config.toml
n_kv_head = 6
activation = "squared_relu"
norm = "rmsnorm"
norm_eps = 1e-06
attn_scale = 0.177
init_std_up = 0.0802
lr = 0.00514
lr_head = 0.00609
doc_mask = true
dataset = "wikipedia_en"
Each number is 128 + 32 x the weight over its row's rms, rounded and kept within 0 to 255. Layers, rows and columns count from 0. The size above them is the row's rms in percent of the matrix's.

# layer 8 MLP down (transposed), 384x96, rms 0.0802, rows 275-310, columns 0-95
size [111 103 105  86  99  99 100 103 103 103  93  99 111 108  96 101  94 101 105 105  96 103  98 115  98  94 103 100  98  92 110 101  99 100  93 108]
[[201 125 152 126 107 100 103 129 113 109  90 104  90 136 126 165 174  94  66  80 122 156  85 124 171 137 102 142  58  82 176 101 156 138 127 117 112 140 146 200 125  82 164 151 191 153 165 141 107 128 167  89 100 120 107 153 138 101 128 170  56 161 171 158  97  98 111 138 174  86 143 132 176 137  77 154 106 132 119  57 135 127 118  96 112 117 108  97  98 169 132  90 153 111 140 106]
 [128 113  84 147 158 104 143 150 117 114 125  78  89 145 119 119 158 162 125 137 200 107 146 204  86 100 123 171  71 106 137 128 123 112 136 166  62 118 137 128 132  68 118 167 113  78 113 142 152 121  98  98 140  85  87 105 158 166 141 160 114 125 129 155 121 132 177 120 120 180 130 130 192 159 109 102  96 152 161 104  61 129 118 126 195 197 130 122 132 202 130 149 134 144 176 192]
 [139 104 152 149 136 167 107 146 111 130  63 141 100 163 143 161 143  96 111 102 126 126 116 176 121 172  59 104  79 104   1  83  88 123 120 159 179 126 113 131 106 115 181 100 136 132 161  69 114 139 124 131  86 121 110 139  88 158 149  94  82 100 164 109 114 108  84  98 164 145 102 153 119  69 109 147 143 189  95 116 105  82 155 141 133 138 158 110 161 121  60 148 117 129 143 112]
 [135 124  90 130  90 133  85 119 107 188 160 184  86 171  96 113  72 114 178 113 184  99 113 112 171 124  80 164 132 155 124 145 145 205 192 134 144 133 115  79 122 113 138 136 176 130 107 102  60 109 121 139 109 191 135 147 142 169  94 155 195 225 157 128 104 165 106 147 146 122 111 136 119  97 144  88 132 128 100 115 149 119 108 125 129 119 159 173 153 178 114 110 113 138  91  92]
 [ 75 181 156 133 111 130 176 166 147  79  94 184 134  66 158 169 139 128 132 108  64 162 112 130 114 119 149 121  64  60 128 169  97  88 116 122 105 152 154 211 111 108 124 146 173 130 170  85 114  74 144 183 109  89 109 130 135 121  86 132 120 166 157 107 137 107 113 112 163 140 132 181  68  97  66 153 108 112 105 102 128 132 150 123 146 121 140 173 132 114 128  88  94 138 188 124]
 [ 85 113 131 148 105 150 122 191  84 167 178 114 113 173 140 115  83 117 171 139 167 115 180 112 106 149 158 160 158 116 114 167 102 153  75 107 190  90  84 166 118  70 208 114 178 176 170 139 125 122 141 173 124 120 143 136  93 119 144  68 181 155 164 105 104 113 151 148 173 114  67  81  97 119 103 148 183 170 134 114 117 110 135 154 176  87 103 113 115 131 112 122 156 110 136 127]
 [ 62 148 156  90 127 112 172  95 133 142 123 143 138  19 129 131 146 124 112 142 149 138 119 127 119 115 117  88  88 139 159 111 114 101  90 165 126 104 127 108 182 138 124 104 190 122 145  88 157 152  93  91 107 119 111 111 158 160  43 147 137 113  97 146 124  90 137 135 102 125 185 168 198 114 141 132 145  94  44 160 108 152  86  67  98 125 119 145  74 125 177 120 139  79 129 163]
 [182 142 151 178 132  79 139 123 165 117 124 138  78 160 173 144  92  90 115 101 126 126 131  87  86 217 116  91  97 146  72 107 187 164  76 142 109  82  77 102 143  91 100  94 145 103 110 102 140 125 132 106 151 173 107 112  83 141 127  99  92  65 139 121 162 181 149 119 117 109  86 143 169  55 136 108 163 165  66 110 130 160 143 103 156 121  88 165 139 107 135 125 156 125 131  92]
 [169 135 159 174 116  95  95 161 123 190 127 107  84 141 130 147 137 125 159  96 103  94 178 188  89 120 111 116 131 149  75 181 148 177 118 166 174 143 120 123  77  96 145 113 131  96 146 154 163 101 150 144 152  92 155 113 122 179 131 112  85 115 142 111  99 138 151 146 164 103 158 117 106  85 113  87 130 177 139 122 119  93 156 169 203  99 177 189 106 108  96 160  88 172 114 209]
 [115 166 174 141 142 135 144 124 137 176 109 122 123 141 134 113  98 100 202 112 114 144 186 151 171  87 105 163  48 121  97  42 149  58 156 121 171 143 114 156  76 143 171 121 198 117 120 118 143  70 104 109  96 106  90 134 132 170  94  81  54 120  93 127 167 155 113 140 166 139 157 122 102 150 105 187 156 107 130 125 121 100  87 105 158 129  88 124 133 124 136 121 103 114 161  97]
 [ 81 103 109 146 139  65 139 117 121  76  86 124 133 109 123 152 136  96 133 114 182 154 119  96 129 185 136  92  95 146 133 134 104 200 194  90  87 137 108 102 156  44 118 133 168 180 119  70 160 132 156 152  96 146 125 126 134 116 146 130  84 133 143 118 102 130 184 103 150  78 181 146 162 120 175  55 104  60 128 117 152  94  96 148  92 128  96 120 163 104 113 124  72 117 104 128]
 [138 139 141 152 120 120 129 161 190 108 153 165  97 101 188 120  74  78 144 137 145  94 164 113 115 173  79 167 203 138 106 126 161 110 130 155 145 114 136 105 116 132 165 143 147 150 115 170  79 140  62  68  88 171 168  71 115  74 121 116  80  54 120 134 113 165 122 146 124 150 157 135  88 110  93 120 111 146 118 173 130 204  83 110 108 106 100 127 111 137  61 134 154 106 154 121]
 [161 149  90 122 127 118 106 205  55 220  84  75 174 177 168 112 102 145 131 135  95 145 122 129 133  70 100 113  95 126 114 140 116  99 175 150  82  97 140 151 128  81  90 137 159 123 124 115 169 118 123 220 128  63 113 106 170 125 150 112 103 110 106 104 119 152  96 102 184 142 157  93 134 127 128 136 114 170 147 130 138  53 123 116 179 132 124 174 130 141  93 137 135 128 148 105]
 [149 146 102 103 171 155  96 143 110 143 135 103 119 134 114 113 130 131 163 122 105 129 152 150 151 113 125 214 153 121 151 169  80 170 156 113 161 149 112 165  89 151 121 144 112 106 117  49  99 138  74 103 102  98 141  86 140 159 128 168  74 114 159 127 134  52 181 172 119 126 156 168 139 132 185  79 138 142 130 101 130 163 122  36 136 148 134 134 179 140 167  82 101  80  60 130]
 [ 62 169 103 140  87  65 174 176  95 142 104 101 137 144 127 115 152 137 168 120 106 113 121  75  81 190 109 141 127  71 123 114 126  93 129  79 156 109 166 163  69 118 121 118 118  68 168 108 127 144 109 117 125 138 101 168 186 102 158 193 143 168 127 177 117 163 163 103 178 169 131 146  63 107 154 145 143 105 124 107 175 152  87  83 135 136 170 175 141 155 165 123 127 161 135 145]
 [146 116 151 142 104 133  95 132 171 126 121 109 114 143 106 118 133 112 138 181 146  75 125 109 139 181 172 133 151 115 186 170 176  95 129 106  50  96 132  99 137 109  93 181 166 140  66 135 146  83 121  94 152 153  86 139  87  99  56 169  76 155 177 140 165 141 142 153  60 146 166 122 126 154 100 161  71 106 175 143 119 168  89 171 183  97 136 138 104 134 145 124 104 130 128 180]
 [ 90 115 119 138  88  96 102  97 149 134 129 139 110  87 108 158 135 138  73 175 100 113 114  97 160 161  76  63 118 154 161 127 140  92  87  76 120 126 139 140 157  94 117 166  71 158 110 109 102  94 136 123 139 108 103 159 123 150 152 128 141 135 126 132 179 176 145 132 193 165 128 155 157  27  96 140 122 150 184 185 109 188 156  89  69 110 131 158 167 170 107  94 155 177 118 141]
 [139 107 116  74 147  91 160 139 119 109  80 168  95 140  51 137 160 117 155 101 124 106 168 188 134 144 118 127  98 100 166 134 135 132  26 153  91 172 104 169 126 123  76 143 126 106 173 196 113 145  97 127 110 133 126 120  96 126 138  89 117 177 123 106 187 163 146 128 106 144 128 133 145  73 145 137 106 122 158  90 127 102 175 107 128  98  76 131 109 199 192  62 138 130 120 154]
 [153  99 144 117  74  82 151 141 104 129  71 164 208 141 111 107 104 129  82 154  76  98 131  51 142 129 143 140 110  70 177 100  67 127 108 148 127 126 201  99 126 115 150 182 142 138 209 125  99 128  91 132 129 119  76 170 137 150 119 151  91 147 149  78 108 121 176 115 166 149 155 136  78 146 110 161 147 133 162 144 130  89  82 114  90 119 125 135 143  81  92 135 128 152  77 148]
 [ 66 106  94 176 120  91 118 101 156 149 137 183  94 183 133 136 109 125 148 110 226  80 101 131  82 150 135 130 106 147 130 152  96 190 116 121 122 164 145 108 121  98 142 146 126 168 126 152 135 105 113 140 154 163 152  82 146 133 116  83 128 103 114 125 139  68 133 122  69  57 139 128  82 117 172 147 158 120  47  67 126  87 156 136  97 108 111 150  64 107 112  91 141 149 129  77]
 [162 116 165 175 148 129 130 125  99 138 133 124  93 151 127  63 114 151  91 148 109 157 103 132 111 100 166 132 178 145 161 139  85 177  75  71 138 147 103 102 177 110 137 131 164 145 118 129 138 130 131 143  81 194 136 119 148 145  97 100 140 106 169  87 156  98 146 135 108 161 197 177 161 155 170  93 120 161  86 160  67 157 152 183 105  58 103 170 162  44 159 134 131 117 116 117]
 [118 139 122 100 112 128 166 128 141 142 111 143  76 120 107 155 175 101 136 146 166 114 215 149  50 152 173 118 110 113 170 131 119 162 113  92  76 164 186 185 108 122  91 123 179 138 113 113 144 134 151 118 180  70 140  86 167 157 112 125 113 134 122 188 127 170 131 106  87 165  68 151 171  76 116  94 133 142 202 113 125  60 116 156 103 142 147 101 119 107 131 115 122 135  99 182]
 [139 125 134 129 125  62 119  80 149 149 138  94  37 147 151 142 102 138 109 146 155 159 135 126 147 134 146 117 149 131 123 143 117 120 155  79 119 110 151 109 174 134 165 208 179 135 149 101  63 120  98 184 139 117 164 128 155 136  88 111 131 153 137 206  87 110  87 168 133  99 147 174 164 124 115 145 136  83 160 176 133 166 166 161 114 175 139 110  54  94  59 132  74 120 102 121]
 [119 155 109 111 170 116 111 122 121 165 123 121 111 123 132 127 140 193 138 143 110 162  99 153 115  94 137 153 114 139 117 154 140 201 148 115  89 153  93  44 125  90 132  78 133 146 139  81 187 176 186 183 129 132 126  90 155 156 157 158  92  77  77 164 119  92 193  98  87  88 142  86 104 127 121 111 101 117 148 152  63 172 117 185 145  86 105 142 147 127  71 113 123 140 161  83]
 [142 148 122 139 112 122 152 163 134 110 159 160  81 122 123  93 124 113 150  56 124 104 153  92 178  91 136 126  58 180  71 151  56 154 112 148 153 123 115 148  90 108 156 104 105 159 139 203 161 171 136 153 124 133 218 128 173 138 165 113 120 107 134  93 125  96 156 119 138 149  88 121 110  90 174 122 126 134 139  72 148 141 124  52 133  72  99 146 123 149 137 161 156  82 117 187]
 [146 151 102 128 114 118 178 134 156 132 148 134  76  99 124  91 158  84  81  93 150 117 109 122 160 106 105 150 106 170  65 185 146  77 169 179 159 120  85  99 122 146 151 163 182  84 109 155 122 122  84 103  79 110 144  93 177 113 120 156  94  93 104 109  95  86  71 167 158 117  73 120 109 100 120 129 124 112 160 146 132 118  27 163 111 154 112  81 119 186 132  96 146 119 163 108]
 [133 145 161 143 139 213 134 145  65 184 145 101  93 151 146 141 136 122 130 117  87 133 136 111  93 109 164 145  75 127 116 163 103 114 124 117 112  48 193 175  89 104 155 152 139 141 124 102  58 150 163 140 151 129  79 108 128 112 135 161 138 172 178 157 121 138 165 111  76 143 199 123 131 123 153 158 162 137 115 110  71  94 175 153  79 144  61 130 158 148 140 166  97 141 174 143]
 [ 90 180 122 147 119 100 118 136 133 163  87  85  63 111 135 129 160 108 105 126 123  98 190 135  91 166 119 155 106 163 132 160 180 107 162 154 109 105 140  88  88 174 157 173 156 123 129 119  91 154 172  56 124 133 110 100 174  81 110 159 124 100 135 109  76  64  95 151 160 149 165 168 128  96 143 132 160  91  56 160 184  78  88  94 107 117 123  85 115 135 144  94 124 107 151  83]
 [ 84 125 188 155 129 102 193 168 157 160 148 126  55 119  80 117 167 156 106 150 181 130 141 100 151  95  92 174 129 125 124 118 173  87 129 127 117 126  78  98 168 104 126 137 121 103 101  54 135 132 124  97 106 165 131 133 123 136 148 131 162 148 199  84 119 111 154 108 114 136 153 138 182 120 148  86  59  52 161 176 127  84  75 120 141 176 101 123 147 104 149 136 180  98 117 145]
 [ 92 125 121 166 141  84 170  60 182 142  82 100  97 166 100 205 115 206 116  79 212 125 158 151 187 123 104  99  96 131 145 119 140 164 122  67  97 155 170 192 167  97 137 134 114 105 153 102 113 160 131 133 166 153 127 158 138 171 127 103 134  96 142 146 121 180  78 186 123 119  92 154 136 151  81 149 121 124 149 105 127 157 109  87 125 120 160 135 127 139 106 115 126 156 149 167]
 [ 90 148  68  71 147 117 122 117 107 123 184 147  73 143 158 139 111 160 105 154 116 128 149 104 105 116 126 136 143 110 181 141 156 153 124  73 101 101 173  67 119  90 121 112 117  96 169 110 120 129 105 161 138 154 164 135 110 132 147  80 158 142 119 231 144 136  68 182 119 147 126 160 107  55 131 158 129 118 168 188 154  91  92 143 151 187 105 109  87 118 172 100 149 165 157 168]
 [123 151 155  71 126 123 144 140 129 161 137 143 136 119 150 156 136 151 175 101  61  77 138 128  85 168  99 161 127 119  93 138 168 132 114 111 140  57 114 148 102 129 137 109 155 169  81 150 155  97 100 109 159 140 122  90 131 113 104 106  39  99 209  91  79 126  97 113 203 136 103  94 135  90 137 168 151  94 115 165 125 155  48  75 144 131 155 144 117 139 118  91 187 118 162 111]
 [119  93  72 154  92 218 160 150  94 113 138 103 110 120 140 167  93 129 165 111 207 102 116 130 156 150  90  95 118 158 138 115  93 134 121  92 112 142 136  85 135 118 157 138 133 146 142 200 114 128 130 161 108 107 133 133 181 176  74 172  90 183 111 212 162 161  96  83  94 127 128 134 139 165 131 141  89 139 168  79 121 117 142 152 115 192 170  93 165 156 170 103 122 135 102 120]
 [124 158 175 146 126 137 143 158  80 135 154 106  91  86  99  84  93 101  83  71  65 145 118 156 121  97 123 157  70 161 136 150  95 138 109  88 159 158 107  27 107  49 147 144 108  62 125 153 106 120 174 143 113 136 135 172 151 173  99 132 133  91 175  98 154 153  69  82 116 134 165 121 157 129 121 124 113 179  97 136  87 155 171 126 119  90 137 112 101 149 157 106 103 143 105 114]
 [137 160 120 109 108 115 111  94 167 130 144 110  36  92  92 161 126  99 160 153 155 153 139 175  92 132 113 165  35 172  79 144 157 132  80 149 163 131 159 117 164 117 120  78 121  93 149 100 150 159  99  75 151 147 142 224 155  87 145 164 132 166 125 128 192  94 128  95 116 149 106 102 100 138 117 122 137  95 119 111 184  99 117 100  95 170  84  91 104 139 137 112 127 166 117 104]
 [165 128 139 150 160 133 134 201  92 168 111  77 152 155 232 125 125 129 121 126  97 182 176 176 131  94 212  85 119  52 110 194 136 114 140 138  95 157  93 140 163 167 156 115 134 101 121 131 126 117 115 104 130 171 124 109 107 169 100 143  92 112 119 136 107 106 179 166 125 147 132 111 146 145 110  74  92 128 174 137  95 101 115 167 148 141  88  97 155  89 182 144 126 158 130 154]]
# layer 8 MLP up, 384x96, rms 0.0802, rows 276-311, columns 0-95
size [104 104  85 104  94 100 106 102 102  88  99 114 105  95  98  94 109 114 102  96  98  94 109 102  89  97  99  99  90 118 105 107  96  88 114  97]
[[113 121 103 147 129 117 101 116 193 118 100 151 131 183 130 128 114 134 147 131 130  90 127 146  32 153 130  98 202 149 199  80 138  13 130 101  72 149 112 129 132 109 132 114 181 103 101 150 138 111 202 130 136 171 114 121 104 147 133 161 145 106 144 120 135 175  60 113 192 149 161 144 143 132 117 153 131 176 134 133  95 128  97 116 135 160 104  94 115  86 101 122 130 115 121 175]
 [161 166 136 128 150 187 125 107 123  79 170 161 179  94  73  62 108 170 144 169  79 176 101 139 131  78 143 194 131 107 153 110 118 100 155 175 104 123 102 145 108 141 138 103  38 100 121 158  86 132 112 131 146 133 139 114 124 172 183 159 151 151 119 137 114 128 130  55 110 157 154 117 156 172  93 126 144 135 215 106 136 153 186 107  93 128 115 102 126 157 153 144 111 152 151 154]
 [ 65  98 141  57 153 152 150 113 145 113 174 107  94 132  98 136 211  70  91 139 121 134 127 195 133 159 209 134 126 165 181  95 131 145 100 116 124  88 182 165  56 103 133 101 134 123 120  84 145 163 116 111 141  62 108  85 164  98 145 127 138 136 126 125 131 103 160 163 142 111 153 158 104 166 112 156 127 123 106 121 156  79 180 110 117  72  82 136 105 136 118  89 134  93 140 156]
 [ 85 171 123 107 144 143 107 124 141  75 113 168 171  80  90  75 130 156 105 113  98 162  83 172 151  73 149 141 124 176 126 152 122  89 180 163  96 138 187 126  65 168 178 157  99  78 152 156 155 118 139 146 120  65 137 101 114 145 201 150 195 118 113 115  77 122  85 116 103 170 111 110 121 113 143 108  98 119 130 102 138 152 139 152 168 180 149 149 113 154 160 178 158 154 167 148]
 [168 109 130 139 157  66 138  84 130 108  85 190 196 110 123 126  97 157 114  78 171 149 139 163 109  86 133 123 107 229 171 126 149 168 132 168 130 129  76 135 175 118 178 177  80 122 105 118 103 127  91  64  57 114 128 131 162 180 145 147 124  90 169 116 126 149 124  74  95 130 172 137  91  87 135 150 178 124 111 143 129 138  98 122 127 113 146 115  72 129 116 115 119 138  96 143]
 [ 68 186 165  98 127 157 162  77 137 110 144 162 118 142 128 173  83  87 116 116 126 112 111 122 121  94 161 122 190 123 131 145 191 149 145 126  98 131 151 102 113 155 140 159 137  92  47 120 119  98  87 125  90 135 123  74 117 110 111 107 129 175 110 111 137 121 137 111 197 160  69 152 151 149  74 118 136  68 115 128 122  81 195 148 140 146  89 142 167 146  60 114  53 148 158 130]
 [144 138 136  65  87 119 144 165 130  88 120  51 154 133  75 149 200 144 163 162 130  97 109 140  59 167 183 154 159 120 184  82 199 123  99 145 125 126  84 159 147 134 107  87 118 137  67 137 140  67 154 110 159 151  86 134 136 133 110 119 113 128  85 143 125 146 113 142 132  96  80 167 133 150 142 132 113 119 171 173 105 175 113 121 147  86  86 108 147 181 140 140  99  70 140 158]
 [111 145  69  69 162 102 118  89 146 114 191 113 130  67  81  88 145 106  78  99  64 136  76  98 215 139 159 164 110  94  96  94 102  71 164 125 123 114 184 101 122 139 120  82  91 119 155 119 148 108  98 113 107 104 108  94 163 163 182 137 132 102 115 126 141 135 131  90  99 139  70 152 180 105 121 125 109  72 161 133 132 102 133  83 129 147  98 120  96 143 105 136 130 115  65 148]
 [ 87  98 126 132 114 118  81 107 158 107 156 101  60 148  89 114 172 103 136 143  77 137 108 122 160  93 150 144 162 137 120 113 157 123 201 126 117 136  76 144 177 197 136  83 143  97  86 163 141  86 126  75 114 145  43 126 104 116 121 118 101  99 152  77 170 157 182  95 110 120 151 151 127 174 168 116 110  68 123 203 148 175 125 109 166 140 138 117 122  95 164 138  84  96 121 135]
 [107  53  93  90  74 126  92 151 138 105  75  88 190 185 169  69 161 114 132 141 124 128 192 120 116 144 145  85 158 104 122 114 116 104 126 177 113 131 112  74  63  86 115 122 147  99 144 117 142  87 102 125  63 146 181 109 187  54  95 118 121 121 111 138  78 104 125 101 129 175  95 118  89 120 122 108 155 133 108 101 138 148 140 147 110  80 129 159 153 157  92  77 148 124  97 134]
 [ 83 126  89 132 136 142  94 128 164 119 178 161 174 134 133 138  40 130 110 125  70 172  83 135 127 192 157 137 113 107 146 134 110 118 118 148 112 175 178  42  96 151 181 127 162  90 136 127 123 106 109 159  85 160 100  84 139 153 128 172 137 104 127  92 174 149 113 103 158  97 116 170 152 115 150 190 120  75 109 131  75 121 157  76 109  91  66 132 136 173 101 146 111 162 137 146]
 [192 152 157 123 147 146  93  97 132 132 122 139 148 123 168  76 124 194 167 147 110 116 113 141 181 104 161 116 169 103 117  62 171 155 179 104 118 121 128  72 151 128 119 106 144 101 119 111 112  39 113 147 171 118  91 135 111 117 122 170 120 128 137  79 102 158 182  91  91 171 164 141 128 167 154 124 170 118 120 164 103 147 112 130 134 104 177 109 174 125  47 117 123 110 169 207]
 [190 162 125 102 116 156 108  57 145 147  66 123 114  87 106 127 109 130  92 112 103  96 111 149 156 196 105 133 131 112  96 153 155 177 145 116  83  87 102  58 108 147 124 154 104 177  95 144  89 139 126 145  97 195 130  95 177 142 127 109 119  88 171  90  76  76 151 136 148 187 141  81 121 173 195 104 139 157 176 121 137  85 153 114 126 121 108 117 112 123 126 103 173 178 105 120]
 [135  72 132 178 111 195 169 136 125 108 144 115 104 132 144  89 141 164 190 159 106 142 144 105 120 127  77 149 156 158 104  95 193 131 150 133 110 158  76 121  66 115  56 122 152 136  77 141 154  89 202 134 143 142 134 118 146  98 134 139 114 131 148  92  22  67 145 116 164 166 126  93  69 161 127 130 117 135 115 141 109 121 160 121  73 103 135 113  89 132  72 123 142 106 139 147]
 [120 140  90  94 161 138 144 137 171 137 172 107 125 110  82  75 132 126  84  65 212 180  63 153 188 110 101 131 107 128 115 141  72 109 132 177 147 104 140  75  59 142 117 135 125  94 154 137 152 149 160  95 148  85 147 121 205 138 150 125 147 109 168 105  61 155 152 163 143 160  74 117 133 151 165  81 128 128 163 123 152 124 120 108 169 124 102 146 129  87 149 122 142  92 176 140]
 [109 147 152 132 102 161 127 175 147 119 148 151 100  94 131 141 124  88 101 123 150 106 139 105 155 147  76 101 108 159 149 105 140  79 103 160 141  80 109 140 125 121 124 178 152 144  97 124 103 121 144 168 157  81 127 128 137  55 169 175 214 129 110  60 122 123  85 139 143 131 145  58 208 135 128 120 158 182 122 141 121 154 162 140 141  42  59 132  93  73  97 142 158 135 143 158]
 [105 137 140  98 165  46 165 106 136  99 113 139 160 148 111  82 118 132 160 146 103 176  87 125  94 107  98  84 105  93 114  95 154 127 172 209 160 148 110 144 102 132 121 148 125  54 115 146 134 176 105  93 139  87 154 125 109 149 154 129 151 105  75  69 142  77  84 104 138 179  98  88 159 108 191 136  92 100  76 134 134 123 118  53 136 149  88 147 109 163 159 104 137  86 144 143]
 [152 122 150 156 112 118 154  87 122 162 164 136 193 125 110 131 173 175 122 173 156 159 118 110 172  90 134 137 166  84 102 148 160 137 148 116 103 211 123 110  83 231  68 105 101  82 137 160 152 103 109  88 122 192  92  92 104 185 119 158 157 131 134 107 151 127 177 126 134 117 122 137  88 212 129 161  88 105 118 175 116 125 134 122 150 108 140 162 142 177 132 137 137 139 118  92]
 [108 131 104 102 153  86 123 101 117  98 137 207 146  81 135  76 108 128 156 128 143 127 190  61  99  96 123  84 125 129  80 121 154 191 106 117 166  87 161  88 102 171 204 159 103 125 147 139 144 139 152 156 103  73 139 106 104 119  93 158 192 135 154 105 108 148  95 128 151 170 103 149 148 112 127 111 183  91  97  98  82 138 141 113 169 115  84 121 133 133  62 165 139  77 155 165]
 [ 83 125  90 132 150  71 206 113  87 134 159  90 168 137 124  72 109 185  96 121  91 211 149 110 109 130 104 173 112 152 108 170 176  88 176 134 162 132 128 141 173 131  69 121 113  99 104  93 125 137  86  73 125 109  91 132 164  66 143 201 142 135 113 127 114 163 153 117 160 132 132 160 118 144 143 135 122 100 102  96 137 172  89  74 130 119 145 170 151 126 115 194 116 101 115 114]
 [122 132 160 128  76  85 153 113 108 110 103 163 125 117 108 159 106 140  81  91  91 161  87 124 195 162 131 114 126 171 149 179 142 109 143 131 128 183  85 135 109 133 113 108  87  84 131 156 125 148 133 115 145 132 197 149 113 179 151 212 111  72  97 111 113 163 149 119 140 159 124 138 127 140 142  71 139 154  88  77 123 202 163  58 145 113 180 163 203 143 133 153  92 119 109 140]
 [148 111 120  99 102 127 105 100 167 104 121 229 107 143 126 140  95 147 158 186 145 136 146  94 108 146 177 107 134 156  86 143  81 125 143  89 147 151  52 177 158 196 113  86 138  56 102 147 134 108 116 135  83 150 106 132 112 113  65 106 112 189 176 151 144 104 151 139 151 169 113 114 133 149 175 156  75 120 111 153 129 160  80 131 123 139  94 126  88  94  95 109 185  92 138 144]
 [ 80 154  67 112 104  96 116 121 149  81  87 161 167  91 101 115 117 104 109 169 114 183 153  70 169 123  92 133 147 176 154 132 190  84 162 155 161 172 108  89 112 201 134 153 130 112 107 107 168 121 141  81  87 131 150 135 111 103  95 158 112 123 115 141  82  97 105 178 158  76 157  94  93 115 165 115 106 146 181 143  85 143  85 128 159 113 120 162 185 165 111 156 115  93 166 101]
 [115 172 112 124 159 117 112 135 132 136 103 116 211 113 112 160  99 144 149 149 149 116 117  67  82 190 136  85 181 103 118 145 202 116 140 103 156 178 149 161 178 153 124 121 158 135  99 120 145 107 156 132 155 165  40 110 108  57 149 164 134 103  60 152 173  97 137 120 140 137 115 186  94 139 157 138  67 100 110 135 156 126  82  97 113 145 179 160 124 119 103 130 156 126  98 169]
 [134 125 126 159 101 151  94 115 130 174 143 132 149 119 107 168 132 101 123 141  73 133 116 175  43 118 113  81 149 141 145 167 183 149 107 133  67  87 150 141 162 187 159 141 159 134 119 145 163 124 138 120 192 131 166  85  59  65  92 150 171 123  80 147 123  91  98 169  98 117 128 152 116 129 111 164 122  77 138 113 184  98 115 169 144 171 142 135  54 181 106 108  91 153 102 119]
 [155 140 150 115 163 118 107 109 126  85 190  86 108 104 132 131 115 116 115 114 118 166 160 135 136 122 151 141 140 199 115 162 126 146 157  87  79  99  73  99 144 113 130  36 128 148  81 152  69  88 139  86 127  88  84  94 124  98 102 124 136 136 110 112 142 135 147 104 163 114 101 141 156 178 177 186  79 138 114 113 148 101 109  97 183  64 103 119 170 194 109 119 118  90 200 108]
 [ 82 159  65 116 170  96 150  65 138 108 132 132 170 189  97 104 107 146 139 138 122 104  92 133 124 108 150 103 140 150 140 140 130 183 164 153 124 184 121  90 176 138 109 106 120 178  75 126 154 152 127 120 149 177  85 105 122 120 100  99 194 105 147 127 111  72 109 150 176 173  57 146 185 163 114 113 117 143 170  79 139 102 191 114 178 176 106 120 106  88 150 179 115 124 133 122]
 [175 132 117 158  57 141  46 120 163 108  52 116 199 124 163  81 109 112  97 124 114 105 168 130 105 114 132  73 159 178 116  96 112  40 130 154 109 105 141 144 140 159 172 123 179  90 164 174 114 151 152 137 125 138 184 149 125 145 109 130 118 143 129 132 129 146 104 159  78 119 141 190 133 108 110 107 184  98 124 118 138 145 163  90 120  54 159 147 117 139 131 159 127 160  88 154]
 [113 116  98 138 143  92 159 114 146 152 142  95 110 113 149 126 141 116 125 164 143  92 104 116 156  69 153 164 134 195 138 138 150  95 152 104 122 186 154 153 102  75  88  81 111 123 137 167 202 128 126 150 196 148 102  76 149 147 168 148  57  91 121 131 110 109 139 138 143 106 161 156 181 135 121 116 157 181  86  94 138 181 135  89 112 165 180 126 126 163  74 123  84 100 111  45]
 [158 124  77 133 103 146  73 108 107 107 207 114 160 115 159 127 118 135 169 154 117 141 116 156 114 148 163 162 205 164 143 149 180  89 220  91 128 128 111  88 117 123  64  82  74  99 134 150 102 134 170 140 131 175 173 110 133  76 116 131 118 130 145 147 107 158 139 123 115 133 158 106 109 102 147 136 110  70 132 166 146 160 115  59 163 151 141 100  84  74 141  90  86  91 135 153]
 [ 83  77 131 122 155 139  86 128 150 149 121 126 171 152 120 131  95 111  95 105 130 180  76 125 131  91 171 123  97 138 142 103 102 152 172 113 119 187 141  98  61 164  87  84  65  90 129 128 121  74 134 115 101  97  54 110 153 167 149 134 182 147  87 127 148 132 140 133 198 113  94 131 136 125 134 198 125  86  84 104 147 106 173 136 113 139 123 206 157 153 106 111 124  95  86 176]
 [102 134  51  70 124 153  82 129 138  65 136  92 123  58 107  97 114 173 112 175 125 166 154 108 100 128 129 134  89 138 153 108 119 139 141 136 162 137 166  86 139 165 181 120  84 121 161 112 170 123 151  67 114 168 114 101 146 107 103 125  81 130 153 145 147  71 156 131 102 139 156 168 158 130 202 123 107  63 128 173 133 176 102  94 122  83 108 117 165  98 130  70  90  77 116 130]
 [162 137  78  60 115 114 192 131 122 116 167 140 139 149 142 130 133 183 121 157  97 140 145 129 128 158  95 124 126 116 100 105 177  74 154 164 177  60 130 145 120 132  80 116 161 114  68 155 153  67 102  91 152 127 101 132 110  80 113  85 151 100 150 109 105  99 136 160 155 152  70 142 225 140 135 137  94  81 113  90 155 123  98  71 150 156 166 137  70 120  82  99 140 140 117 123]
 [152 178 135  62 134 160 149 103 154 112 156  69 130 164 151 101 186 128 130 150 189 138 137 154 105 147 157 125  96 161 169 161 159 102 149 134 140 143  88 121 117 125  76  98 138  51  45 144 154 152  76 108 119 102 191 150 105 134 117 144 150 105 160 116 139  58 114 161 110  75 171  72 121 129 172 143 142 109  78 106 158 133 138 121 125  85  91 101 130 163 104 158 125 136  97 182]
 [145 163 170 120 176  81 172 112 186 100 177 139 115  88 141  75  72 154 125 114 128 115 137 130 121 166 101  99 178 182  86 150  96  94 180 102 119 101 119  65 170 119  67 128 121  76  53 114 100 116  77  86 141  92 119  86 131 127 184 174 126 120 112 101 159 153 144  97 130 165 132 136 118 161 193 110 105 116 118 132 132 138 116 155 147 127 139 181 139 137  60  96  93 122 137 146]
 [214 111 128 101 134 153  96  87 164 113 108 164 109 111 134  85 130 136  94 190 161 144 126 138 190  63 158 140  63 190 134  57 109 149 142 144  85 184 142 131 137 126  87 120 111 120 116 147 188 126 160 163 107 145 154  98  90 176 127  86 183 197 140  68 162 105 117 135 104 116 188 147 124 117 150 138 120 173 121 103  91 105 132 141  89  80 140 149 127 128 125  98 136 133 138 129]]